Weights of a small transformer language model.
Architecture: rotary positions, no biases in attention or MLP.
Training: 485M tokens, 7657 steps.
Each number is 500 + 40 x the weight over the matrix's rms, rounded and kept within 0 to 999. Layers, rows and columns count from 0. Numbers have three digits each.

# layer 11 MLP down, 448x640, rms 0.0192, rows 292-342, columns 128-255
494506533474474489519559505511489550534520439449546493445449500559464504489574480496527498470479516493527485448520495471482451561493542476467529494532524477453553464486458473549420531518554445497502528585458508504498467507452579492559464512492488504459532510485506506543520424527445519586558491535482477506513492582523564493506550486453489421533443525499532503501527441451451513465461
538440499561409531491544508555520526531521493437436513508445485506485489537468508534525480527462514416494523494493500464506420524494525520482494495482619471533507556512526474564528472485455509498522477404549522519454499463475583518537474533574520519498531464467503460507545515512440513463506480438514466556522583437491529487524491527521475475585566477482458530473448466504472508484555
529535476438431575457564504541480457522464480437507502489511414479451491481507531514458510542515462509451457473548557524529537436493542512464515533491474500487544471538550383545471478524523482555517511605537501514521485491469504478534448510438476537505513549485501527491452492510435514452532618471505503498498466518468550478559521534539512486418562548537491602447493505539445548482493
489456431473528428536399516492431534498495457409581518501474552518480514517536530471462499470530492485486536473437549482457548464414439452514451497532527551482491488446475514503564505482497452475500499444477466483557398442483434463555512562488559471569465501516521589519476568528480516548503495468556570535435519464497504523571544468416438424541536519470589464493487504461538531448490
491619555443515524537486442505494528511505451559498461600473492504532493483475539492480483505433497463462478516486526499470515456556528476474522517506454480503448540498550478519530483510538465440492486496590599467512500475445523521548508533500542480500485532455500452578507520461461469502522586545496424467559567588491548451501481529473504497466560499482469511525465549490500599528497
566511487555496530466491472512532508541484476548580493502527554480533532488479544450477467445485490487511536476480527502544514503460541529532443452486486509506506436478472543511472501548478433453519454586553464454486516521514453505542492451498504467532501389534494547557546485536435468457531514487452507428487568507549474509500624439487537472566478570541488549515585605580503469464527
534451512430516460495438514504504558535525565445549448527523514494404539533550543542358464416569544570474472433499559385551577514497497522503574447460447453526484501477527544476554566484450461472507493509586465493479472502454544484440611489478414510522547512416511497507515488445512498468569453462508516546504513553493539504501490501489492526545452472561527419502506515513481578551460
447562520482492518466492449479496524460556484602413511481429507435557532504493508496500511484495477404543556494546478446491418482516507473474496524416471405499482491531363534493515513508479438550530485529470536501480496462496522445378526545538542499448501454503521474459601524597454509539518476528459544609509537533510502471501518484467550406521499530530543542526453506510461440512445
517556509524538490512453457536504504472579451499526487516480508505458478567499426508474507503486537476545502533476478505505493434462450553521467486514475496524461506438488479446499573506447490530494433500555468480554485534474504449463499547514509438494493514480509543541531506497498493496578466445475472574478535532497492503400508506526410576533527520508502547515484499480492500561471
480471477515532447527482614493514423480531438542509526559545477500508477462529552536480494495528458449527586475510538490540458425556456463519490442559474473528492521503507487527509430433448559567522500491475508532523553524447566514479524494489482530525443517486477511510539458463491521540504508501537462529472479482512517504546530551503625546495453418513436493487523468566510489442517
464513547505538453503478487423447473508502507447514511485509479506440486532605539504483442508570408399520491514536557481448525441546509545449398454468471472523514442494518486518410517505533540486428440519523510467522508420503513488533456510492439525523476525455554470531530518513529443511513481536519466491547555464519466443509528592509526455503520474490458471498477460485462508555508
516493542531498508523514546513454498507478511498566495494482464476518439503505466541494543477501427444427510477429515491441518427549381465501481498491551505572494499534539492396486487571441519519560527451470521542520523509501504554424525479470450456561523480477483518482457516470503479491389488499481494516538491480506552513578492484452469491479497511485466510463584541504448436515517
487510496478605511402548488422515482502535476469501505508499425512496471508561403502543437443440544499505492440493480476515446556607444449481576424448494543520524523470494428501534487431545549532523495585429466483506549492518491527475598483488426459511451556471542508556488390528561457529529557517509439560467502525456444525393517515469506470534509491501618547445506501496521494455486
523490559430486482472520505543511524507424463518548465453559491514474472460550491490420550486470528519458572469548507499546504480466511512464492497515469465545505490436496489544474534473467471488558514502544500495517522460536481466472500493554522554502511444520540497498507481457531479544461454512529539506502494521541443449532486436521511551486531446539531505501489468457509453570503
533578494482509472461523614487501494570528519548502481473489517463514441510497491523548402465482557502498436548509443472501495497543585544449544531470522509500443431481458463560509483527516449472501491513518484467515472521507484493458553519495555501505543567443457498536563512512492481532497524506456400437551522595480581406463480520438473520555531493520461492590521521458522455494549
516520468506480550522533555540461482490494513478485512497498560519526520530552541475547508470516525438494517592503494497454439536470498511515527523550518514468464466555532501463427519462496498564471510520459559488577456460498503491437519524550511582450597538503498517445551500461504511382494493506480512490536504501569571506499451477441530471449466540533569461465520481501486450504448
517541492539414496499521525532452487473496571521527483471452536502475480495522524507474521554544485507498528497494495595492471453544543492445517496476525445462512514527510547472488424523475507548436455479453523540472487508511490587386492481529491583508515535519523514444536498495577513525506581480461486469466474524501505439528506490481455555475515418520478540445552447478491487504479
527504510473490539501528447498550541520523489470487479498466458461498484421514532531456514510523506504525449454442521550580518458526523565492564457496446475471435514501482475499576499582458461563506526451436479553455482468496540556490523496434498522536528553463474523497484524520503478562532576539488500512480396435553527556534501527442502565527488470493399442525577589565492514514539
460543483489544459526476476535515562514513537484568488534515576491549483469488540450519481566420576577452465482465563494538417533435555541533447481533466486485495531468466435479515450552498521552457496507469519472476483494495509510522488477575517589463505541553506499518471473475521488550501570545550499478538485514517498478547515464538462504501524477514594499488473456485531496520504
487567550472534473559403512535421523462431527531513504531526528473461463529505485581508507491530485471526443557444522507564416396501527474446453535496468437563522454470527508459504464539497549513509541464440503495466486524472485507511573490533476519495530474518517500551510571542604494503488523479488545484495475566485489440610433500529436432502484519486507561459460404453554506497446
410510519543504468540478462498513521496491540544454458482540480480443522550525573443488485475474535437515450543487480542467511536475585516520525486480517530512479460471463520490497431571493562480539504419555547512481478463491476538455481532548527531543547492503530488560487510527484502517502493451428536459581540485457581472497492531492503574498541445492500513538516406455514508498474
602529451496598496460395524562550485472444490506494523447407509497510494481544503527571527491479520465463529439457509523500449484544476440541516438521541394466581441475510442499495541584515491470467470550437479467506531437500495495562528487529507492525518495486511472582454492463521513514489454476557487506449478526433530536490519528569495458476502445502462447488452516473458521440468
510497469559526475474542564531537430476523506433436519552497469525547520524439537514479506572537461509520474572523447476467539474479512521509512525542444511477508475476459522530534548489461460493542504546461546473514504477463571466494547454513496516497582489526498496434477549512458539489506503444510583492524392541474506534520594563532482504508532407584476494502491533502466524528464
542564478522484512536587480539499511441501556494501502473477546537529472437524466525542498505507531521512532527460479502573445400530507470475511548538553435510465495491468468456519549474487526490537462504491529499507481415523558507497486564500441464456547430549461532516525513453496458430477524480506450434426598548596525500482420546527534479584482539545440538480441508494428433504548
479504548484554446489489431493479548497599472478528518489425492494437493476480474527493492529448437536516508506529498536494452443488517453522459510508532432507478560526480528499423452494542492515469531470489574474438516483487521434481562510463477551518474430518493475529472465472502512474502553515514542515503458489505524486482575553390510523550536481470464499509488502552450524464501
564423485435515539481505498509590482487506513465437449495486532569535526467491489472476450440475495532499450518551481511534554451513462518591505485511483447498536506494491515497554508513530471481470551539504501515550483542526476554524506569514481453498495492530579478434378495554478500494498506496549564494532512511508530480527490492528508427555490477500515510488492539519511552488501
530556496481486554482579531469470454527492489455487500463501508496485548450530455513444492518563479502535488532523479438563527529503553553486447510509473522513524467514508535522545509512534550503489505481490569456522468509529531540478465487474461459521479520500527533476520497504523540546541554493450516458513508525420445441493561517498489399463517513554448532482449493455547475464476
522436516556486447460418534493451494518511564497479499524491496504480500512515532485526584482511496481511468507449473516543479555521486538568536505478512498547435439509543472482510516524432477482536508588551379501428419487444549489524499527514485546563456547470491531479462489529503499499499420432560489469519473541428454536479511493541508465508478462508465499474498595511524450459451
467461470517554510545486490586509520479539528551466494466517529514472486544474450465544473521496464523521551494497470474444501500505493522461555488492511471477460443381495450479484570498479492489457517434473402407493494395544462534521583499524504488371542478582554491532381481495576502502448476452492494496455525543473443568435482439502531470473559363483570464545505439448487551540538
508490539459467502499556569544524517520504480517544461543522487478572443542512501485553435476489497527461531525543503498541443477484439507612485488510555553445529504550518452516522546517434507487423518502467472497505528500627584525469467473448525505543505512503511490412506548532495528550412485535530441543513496491525577438553497477431519527490540469520488485515593594475507498484528
524489460510555484553496467507403465512488538498557527429493480422469493483450530495475498577440502533562523472582462499487507547547476481515524415451512525448546450484501548502449513529502505502496450542537589542458500571529458446502445572447530488542459497431451566500535476502432537463521542558505464506534474445536465498472477455483527488488509459543465573486475473504468463486495
601520494501524499450480485434498512570485542541531516575420561488500470513504505482495450518475543467396483500545488554489553438510568557476514490487475452462527485493580528486555509532439545491518516459435479485491510513522540559462521477527406522476481503446553544479524539507484476491557494530532435492509409432469510432484531530494539471529561523450516548491582476455501471442483
473544484539501431490518489507484508494441562496489534424522476505528480495536443464468522472486529482538596495515530547536496508526500499518535484534490449552467573524469491499503471505452462501561471523569540528498435594448486553465544570551529483519428504501529544496558504478445480491522470478532522499407534468458476583588526498517525524552499478574548550473503460512489474466488
492519482534432526538514519556474410502519483531502515442527542461474469600509506500470577570518501441479521450414648481517508491468510526465485452457471507494544401485540512481475514521522507442525518417521503518428469522540463516507439521472553533488454471527500460552559474537523526485498468544508489435536536412457513586485484411570569546507503456473484544501499542493499542503502
430478459433527550467489447511438456502514482426416506487522520495484552505542483456450379462503493493601466494542442433437478450482567468453471495360441468518593537537461469504477492398431559590453535498484444541508511409513485474505579495460499453566463430561569452459536544500488487524503503500483470512460483522494488452419518473520465428518532472557498460473534498492468499516504
445507541528540470487556452525495521515474517475484511463521566484566542543469510499504530533506488542476411516494510449530540474444459493437520469466526533451550524476525433506565452530471514515471495490490481520555475584462552477489431556534484488500487500492480477459583507490518479528471472530483421457542546503499474415499476523492522485517533492544500456572496506437434512540519
508514497459532482457444478464504522575464499496491528525481482562479513490478556556491471457549443495504569502549553451531502457573480530585451438486535481455557483492458483564426502575462524517412469421536495500561479451580520508447488532510565509559463485516486539561477475478483491468473502546540519479506452532519512454504533431494488486514516430548514484488476512464536425498581
541490458472540480528490500486556527498503488567513520521467491496535486481485516483520491549497486490542437563444488499557531484405469527524438469527502519442535570541502506519462476479407436452484450455499558501500538481512441473512547556496503463498564491501487443482506519454502487494559471492576540524456539504437440519526513491526451482472497465516429528565504517499515518473513
486503493503531500535502475533492442527494499582501495496457476548506513545494482528487455525461499534466540490501491515489562449510500505560436469494582501522493546489464509473589460508522607502537468520506452509462510474437559558516522471478550540494516529604469492546474570560512552447510505583462494462461506454470466496411507496485541476491577440494553472502463593515479589511535
494541431559496521512533456558539543524516553483496513505464460500471478524541484555473573454499589524452492441573478536501445519453490452420456508494521512507552450454516440467509525469524469436473496463548493435473512412511533523462582516515480497507486413466475563455557512541432468492503457493519496521497482448515515511467559460496440464448495468509450454595528517467447549465484
544535507498492520559455475525527475452490406452480518463533516499423487490529559431532464551424535491534505532565539509475485478530486546552461493510512541508469525501506447481489451489465466527434528533469428462490462506523520529530454576538472550552522502494507565577483487504513499536548506494546463474519460436520500517542549527514493524540539556486576517440468431490479501405433
489479489533417518508555503488488481540550503528471540504502461524493492435421487472534504522551508516465567503511583473535550561552469593490421529561583552567522489511510502442492541467524541542485467493446488523474482495454512492504537477442523499526584428534536486489480592480512474498456475566556456566426515522539556463438506495531456557584552543524506488519568493568522520556528
455480480512466554432497521541546571515481488462545454566447532538499572520482544514467491472442563525508493514548573472465496427541536468519505521535478481540551504516537447499556493438483513508534549420573464484545491532465479460502429473527437441494504594523396441529563495532462514537414577538520497498446505494449512429500575555506515464485499499537504431526434456529468547491543
474467480537545497573462492486539460486512559464571473536540519440484521514460514523480510487537508539523478496552445476474480437504541492505443414514547480492597504511403534552464516466493474469513488499517527487500508547472503486478501488480487533497517552581496545530542546508481457431503516535564477474508495472508562540463531447525534474540521527449522484503507545554453520538436
537567500460533578547495551521493510453503524564510518454523535555532539479599562541431568534453546438557510457472510527532514494533486529503501439481434505500455496485517472443519484449540445536581507470490468524475529443503511501485480482399522414504469530494510420458556567442504483417539551445443499491485466512494530519485536438597495407526418534523497516519437510475506512527435
525464520484489485495541473533481516482499474523444472451496582488509513505522503462502494475464502549492550480495508507466500472529432531483534546522476501553514516454478510513520513534492551536526536546555479531529542568523548485519568525466484478547528532482442517466480527488454536518540492494470454451500496487526603520523482506521484528552444432514541495433483473508465486530548
547444507579462518569519438428506491552458448502449489608486515503588470570452499501498456515514520502528477593499428526507508504458591510613452481470521529470519485526518463429558520413578488474512480558519544414441447530488515505573469506500529478471531561487498451447456589499461471554479476557493508541530566536461479511479547503493547448448525500539524539528503509503482541481511
554489548436480506451426517534509480510497465496466508563621577501444457506525462491504514537516476489585501529482470512550536534512455468456489458514490480513540586442455488564530491488465446511476555486540548440524424470505417559520458539543487543485442490573483549469503462411534509464518510610496531525509561526511492519524530574460520573454527429525528589514495497460535424453539
510455531472468579556462447510527565548456492497468522466516561490538560473483525523590466425494464571570567484518479457490545452466495479533482426462543544501406492489577507583548462506496549534557520519477491535477440520489564597487484536443500491530486555477436478512439540527444450538443504500476510507425526505514464494519565507444473515547448502552474484512471513477478539509512
563531495603479550543527542554513483527547583491494488515534525489475487511422555541563548516543454517512511491500504535521484542507462482449499477491594491436511495538510410456517500553423490505480482584505542421503524472491509504444545488439545540440473514437532498427421470496506481500480506517448460541551538494482550524502448454503535497500483475541439507474457527506467517538516
443498532483453491474504526448599572549475444497464481520520486510489550473514491515544506500480469455521543490506464512588528501485404529533573494563522441499472514559493534490514492504531498476481537512490453610493509511472516513537494432480498494471510453448502525564532460543590499454412453531540539521510496553482514469533460472468533499429515490480530505487526517541444508559458